From a checkpoint of a small transformer trained on Wikipedia.
Training: 114M tokens, 6971 steps.
Each number is 128 + 32 x the weight over its row's rms, rounded and kept within 0 to 255. Layers, rows and columns count from 0. The size above them is the row's rms in percent of the matrix's.

# layer 10 MLP down (transposed), 256x64, rms 0.281, rows 167-213, columns 32-63
size [128 101  98 106  85 112  96  88  89 115  88 105  95 100 101  81  88 106 106 117 105  85 112  94  98 111  96  99 105 104 100  88 112 115  90 102  88 108 102 107 113  88 101  98  83  92 100]
[[101 123 114 109  59 143 102 136 138 137 123 105 159 147 189  97 147 136 144 135 116 180 141  96 123 190 161 126 159 148 148 134]
 [141  74 104 157 132 141 116  83 164 129 133 108  52 115 138 186  77 175  96 119  99 156 159 175 149  87 107 155  73 118 141 105]
 [ 88 162  82 121 204 123 144 123 161 153 117  98 121 132 127 157 112 169 134 128  67  96  86 109  91  96  93  95 146 108 129 130]
 [ 84 158  66  99 123 159  83 147 137 144 115 148  96 142 137 119 178 171  94 122 104 170  91 135 110 166 117 152  94 151 138  52]
 [149  91 145  60 104 154 120  80 152  62 145 151 120 109 189  98 116 119 125 111  93 115 176 102 164 159 159 167 138 156 135 184]
 [ 88  85 163 149 129 175 112 149 122 170 122 135 103 154  85 124 104 158 100  99 179 141  94 123 137  81 119 159  61  90 123 158]
 [181  93 186 116 156  75 149 122 150 128  67 150 121 106 146 134 138 137 135 171 111  99  56 126 133 191  98 128 119 148 138 180]
 [144  95 162 118 113 143 152 101 130 109  93 159 106  89 155  91 114 135 137  84 105 105 128  92 180 125 177 127 102 130 196 172]
 [132 163 135 150 149 152 133 126 161 142 123 232 126 187 167 109 106 130 174 153 111 190 120 138 106 133 125 122 161 118 193 124]
 [197 164 113 125  74 165 136 134 107 122 103 111 132 180 168 184 129  58 118 108 153 161  91 104 136 108 143 148 145  97  95 183]
 [ 95 119 170 104 157  81 144  78 110 170 152 191 134 106  83  64 130 128 106  99 164  85 161 118 124 154 160 100 154 120  84 126]
 [ 92 141 152 160  79 150 102 103  90 131 126 150 133  98 169 109 140 128 135 112 140  55 169  79 130 152 129 124  77 131 158  82]
 [193 135 133 140  78 124 101  93 132 167 111  93 123 121 187 123 123 141 113  73 142 122  86 129 127 189 123 108 135 107  95 186]
 [120 168 106 123 149 106  94 126 100 143  71 157 110 171 145  90 193 127 144 131 134 153 144 178 131 105  93 145  86 173 179 112]
 [ 86 131 154 114 154  80  53  59 137 109 145 134 150  95 207 204 100 128 127 133 118 115  94  97 136 112  97 173 129 102 113 201]
 [ 88 138  73 132 153 131 144  87 183 118 136 150 115 139 149 190 113  89 117 116  97 107 141 119 136 165 165  95  80 112 148 157]
 [157 174  85 160  86 149 135 147  61 151  62 153 133 111 117 148 156 154 125  86 172 120 135  95 115 114 127  96  84 144  98  96]
 [154 162  93 107 125 124  94 164 132 122 115  85 129 157 139 146 156 144  55 100 136 173 100 122 201 170 110 100 120 169 149  96]
 [181 147 164 109  96 131  87 120 117 125 162 116 166  72 106 183 118 139 123 151 187 170 200 116 132  94 158 133 141 127 109 168]
 [183 131 152 139 120  81 112 135 174 184 135 104 137 144 119 121  98 175 155 153 134 128 105 179 118  80  80  89  95 115 146 119]
 [ 75 125 135 108 136 152 147  85 148 127  93  99 125 138  52 117 163  99 125 115  84 159 154 193 105 112  66 139 143 146 155  77]
 [107 138  76 111  81 159 147 101 111 121 150 132 137  92 123 102 129 119  99 110 182 132 137 125 145 113 104 144 129 148 120 203]
 [ 99 126  76 151 144 165 141 138 112 112 104 105  61 134 212  63 124 186  91  79 185 127 129 104 145 112  79 141 152 161 124 155]
 [174 101 141  82 147 128 119  80 114 115 127  89 155 112 167 146 109 137 145 131 129  71 197 135 162 115 197 150 102 104 104 143]
 [132 124 172 129 112  97 128  97 152 133 173  89  94 179 139 118 134 163 155 189 170 134 162 125 151  90 186  45 105 130 123 116]
 [ 69 133  90  85 188 120 135 145  82 121 123 122 124 137  99 119 116 107  79  70 117 127 132  96 165 143 148 205 107 139 106 137]
 [142 101 156 161  91 138 143  97 132 123 144  61 158 175  85 138 145  94  93 102 142 186 119 114 142  90 149 159 131 123 146 122]
 [130 110 127 105 116  85 152 155 113 144 174  78 102 151 124 152 166 177  86 150 177 149  95 138 114 100 173 139 189 101 108 127]
 [207 154 152 120 127 140 103 129 135 116 149 114 162 143 157 152 134 194 119 106 147 132 103 149 184 134 132 166 109 143 133 160]
 [ 87 183  69 148 130  93 121 105 130  92  97 191 160  90 130 108 130 133 118 132 104 109 116  71 215 155 156  97 136 154  85 149]
 [153  81  87 111 148 197 173 149 154 152  92 148 148 130 137 102 116 158 132 145 181  95 119 103  90 169 153 130 101 131 126  77]
 [ 53  79 139 153 126 140 114 118 157 156 144  70 115 144 122 112 179 149 130 128 153 134 127 109 119 129  83 193 111 155 149  91]
 [158 160 109 136 130 187  82 193 137 121  93 127 136  95 121 109 125 132  61 160 165 143 170  86 176 133 111 120 145 140 144 163]
 [129  93 147  75 164 156 165 143  96 115 126  69 149 141  84 126  99 143 167 134  94 188 131 180 135 114  94  78 142 127 160 128]
 [100 126 145 158 133 135 127 145 125 108 167 160  93 111 111 151  86 129 122 131 128 156 156 151 112  94 176 129 149  46  86 101]
 [ 87 141 147  78 149 116 130  88  91 192 127 102 121  88 145 119 145 121 150  60 177  97 175  92 134 114 122 132 125 101 156 162]
 [ 88 156 113 135  67 125 132 108 151  95  88 190 119 141 108 149 136 140 142 126 133  98 115  86 143 183  84 152 127 107 164 146]
 [119 185 109 176 133 166  95  81  97 133 158 126 161 112 109 103 134 132 198 205  63 143 112 116 131 141 116 118 179  86 132  95]
 [125 142 127 125 113 124 154 111 117 130 202 123 141  91 144  69 115 169 183  77 154  98 101 129 130 110  86 146 177 196  83 138]
 [ 55 171 138 151 141 127 133 109 103 152 117 133 183  96 138  94 160 180  58 194 166 134 172 120  68 165 112  99 130 102 128 113]
 [118 174 131 142  81 100 117  54 169 135 136 113 121 137 132  86 148  86  89  91 143  96 138 135 192 176 154 125 152 126  98 141]
 [109  64 131 158  97 176  79 164 106 136 135 128 150 144 182 160 186 118 139 134 114 149 114 108 103 121 146  86 177  80  70 161]
 [105 134 125 147 115  78 143 178 141 122  82 133 148 164  63  87  95 177 140 101 161 123 143 100 114  50  80 168 121 126 192 126]
 [113 134 147 225 140 157 146 135 108  87  42  85 145 117 170 107 156 133 110 153 133 117 124 108 110 136 121 170  78  94 141 165]
 [113  92 174 161 154 124 153  68 122 106 107 114 124 132 148  72 159 142 166 142  79 125 149 151 186 123 136  94  90 185  94 166]
 [169  73 142 104 157 112 117  58 142 121 143 141 140 129 132 127 145 120 173 137 167  89  98 135 146  92  62 129 166 144 113 108]
 [166 117 157 165 146 172 110 140 154  97  84 125 123 156  84  74 113 124  74 125  90 112  99 114 164 169 145 141 114 181 113 135]]
# layer 10 MLP up, 256x64, rms 0.294, rows 168-213, columns 32-63
size [ 97  89  96  94  93 102  88  90 106  97 108  99  92  99  88  90  97  99 103 105  93 111  92 100 107  95 110  93 108  98  88 110 107  99 112  87 108  98 106 117  91 105  98  85  95 107]
[[158  93 121 193 149 201 114 143 136  98 158 115 155 138  94 133 135 171 118 123 158 123 165 127  85  98  91 135 111 112  91  94]
 [179 141 106 108  92 134 153 126  69 191 199  97 133  95 154 113 170 110 112 104 136 136  97 160 121 130 172 191 171 104 109 134]
 [164 100  75 118 130 113 186 144  80 152 128 164  79 150 114 133 131 101 175 125 179 103 105 137 156 114 173 107 117 100 123 190]
 [ 93 112 139 173 114  62 164 169  95  86  93 149 214  85 158  78 171 164 141 163  97 113  85 128 128 160 124 126 139 172 153  84]
 [185 121 124 107 211 146 121 141  77 145 181 144 124 162 107  81 147 117 136 139 111  89 114 147  91 112 142 127 150 145 155 102]
 [174  74  92 118 126 173 178 127 138 146 179 155 111 189 169 106 102 134 117 124 121 175  77 165 120 100 154  86 139 136 146 101]
 [131 173 109 127 121 135 121 182  98 107 153 132 143 153 157 184 125 132 122 147 159 131 131 155  91 111  82 126  86 134  10  97]
 [170 166 101  93 134 137 104 137 162 103 159  99 122 104  87 127 123 126 112  86 135 106 106 125 200 109 105 153 111 122  91 123]
 [166 129 127 158 167 160 101 120  81 162 132 208 110  99 138 191 128 120 130  96 121  96  65 161 133  67 113 144 134 135 146 125]
 [118 115 162 129 101 137 147 157 141 177 157 114 126 132 135 123 143 110 127  75 112 181 123 112  71 108 135 120 150 114 115 139]
 [122  50  87 143 132 127  85 164 117 150 143 187  85 113  48  87 156 145 153 102  71 143 166 153 136 123 154  94 199 134  99 102]
 [120 121 129 207  85 160  65 153 168 108 147 117 194 148 186  77 170 122 109 123  67 106 138 106 135 141 107 134 121 128 145 117]
 [160  99  82  88 148 107  64  62 140 112 129  95 119 168 174 132 153 107 146 180 169 146 150 128  98 189 194  78 161 161 151 134]
 [121 140 112 186  94 102 174 142 147 114 167 156 136 122 120  50 114  99 153 112 106 162 128 101  91 108  69  76 131 110 157  36]
 [190 102  95  77 113 138  80  95 162  64 128 109 112 147 122 146 147 113 108 171 142 113 155 158  97  45 100  82 142 103 104  80]
 [120 119 126 128 124 123  91 114  72 169 127 165 100  77  81  93 153 140 133 144 170 111 133 186 149 189  94 117 143 188  70  88]
 [159 124 185 169 146 177 105  80 100  75 138 147 198 155 136 121 113 166 121 100 103 168 130 147 101 130 128 102 101 137 126 113]
 [136 126 125 164 140 135 133  76 124 122  71 127 109 169 160  59 159 148 117 157 140 105  97 125  99 138 112 188  79 122 149 130]
 [139 158 111  99 118  57 151  98 156 105 114 142 158 198  61 104  98  84 137 146 157 128 130 101 165  67 122 116 155 155 156 145]
 [108 135 128 124 186 119 172 107 141 126 121 153 193  65 144 106 169 135 145 186  87 184  99 116 175 105 116 128  89 163 100  92]
 [140  34 111 108 135 168 103 168 149 167 152 127 121 113 101 166 131  82 146 208 182 139 120 119 107 126 105 128 131 156 111 129]
 [115  82 137 146 118 103 104 114 103  74 200 146 194 120 114 120  56 144 171 123  88 140 127 113 112 134  91 130 127  83 102  89]
 [116 185 123 155 139 117 171 112 137 100 140 181  96  75  53 167 151  95 141 127 118 126 123  89  66 115 156 136 155 127  92 158]
 [140 128 117 181 150 149 163 144  88  72  96 122 128 129 207 187  93 100 106  90 148 115 141 165 151  60  76 159 149 122 153 188]
 [151  99 148 112  53  92 128 111 101  42 134 164 117  95  95 124 120 104 140 124 100 152 107 114 136  71 103 117 147 143 152 148]
 [ 53 190 172  85 156 124 140 148  96 162 191 114 155  85  87 113 138 115 133 121 123 108  79 139 151  43 112  93 149 111  98 158]
 [ 95  96 157 147 187 115  98 161  61  47 107 132  99 126 138  69 113 146 138 100 109 132 166 156 155 119 121 188 165 157 118 181]
 [ 99 138 116 115 107  96  80 139 111 121 137 116  99  74  71  84 152 114  83 170  85 203 205 121  97 143  95 146 130 157 170  73]
 [143 121 113  69 112 101 132 149 167 105 137 130 122 116  59 137 140 149 136 186 151 135 147  89 177  51  84  91 101 133 149 141]
 [105  93 151 137 123 140  39 146 126 143 119 182 119 114 178 105 204  71 101 102 149 123 142  82 121 109 125 129 143 115 139 125]
 [161 182 112 180 103 141 131  74 133 169 100 112 124 110 126 144  74  65 150 172  76  81 115 152 107  79 108 152 240 147 124 130]
 [ 90 126 107 141 122 140  80  74 144 122 137 110 126 174  82  99 164 107 150 138 125 150 106 116 148 129 121 100 111 180 120 152]
 [ 62 122 135 173 163  63  77 131 157  77 131  87 168 124 101 119 160 146 119 132 134 210 167 129 121 116 147 176  93 136 122 158]
 [130 130  99 128 133 101 132 134 145 121 163 119 145 139 109 109  90 102 120 131 113 146 117  98 122 151 133 173  72 186 110 217]
 [ 93 115  83  90 162 148 150 102 122 133 119 163 178 129  91 155  71 111 129 132 177 117 118 107 121 141 107  74 168  69 138 145]
 [154  75 116 152 131 119 112 132  65 126 175  88 109  97 135 100 151  74 124 124 141 164 118 171 112 104 145 136 145 152 113 132]
 [129 154 163 124 143 215 161  92  89 132 120 160 117  84  82 129 195 102 143 125 139 108 180 116 101 149 158 126 132  83  89  70]
 [112 135  59 136  77 132 140 152 133 158 121 197 152 139 136 175 141 178 111 165 107 135  77 121  60 110 189 105 161 132 118  94]
 [101  94 127 160 101  89 130 157 166 127 151  93 116 131 143 108 139 160 125  84 157 189 138  87  33 115  67 120 159 161 134 128]
 [ 59 183 123 100 127 101 145 144  64 140 171 140 136  86 134  52 166  93  96 131 163 144 173 114 176  84 130  95 160 150  99 132]
 [182  97 132 177  89 180 110 140  90  51 105 181 152 133  89 153 176 141 102 160 121 168  95 110 137 134 109 140  88 138 111 116]
 [138 128  92 163 151 183 121  97 102 136 126 105  98 125 125 157 158 100 143 144 180 135 183 127 145 107  84 117 128 128 165 169]
 [108 152 139 127 173 144 130 113 140  78 126 167 120 107  76  62 150 122 153 183 113 162 178 114 135 137 112 109 137 136 141 166]
 [ 86 141 136  97 112 100 125 109 150  80 183 151 130 124 103 154 147 183 104 150 177 108 131 123 107  51 130 169 133  82 162 118]
 [108  99 104  81 156 144 154 140  55  98 156 162 163 169 108 148 113 115 120 160 138 171 123 133 176 193 112 191 153 139 134 111]
 [ 70  92  92 207 127 101 172  92  94 114 158 124 159 135 126  68 122  83 149 131 196  90 199 112 157  79 157 190 141 122 124 158]]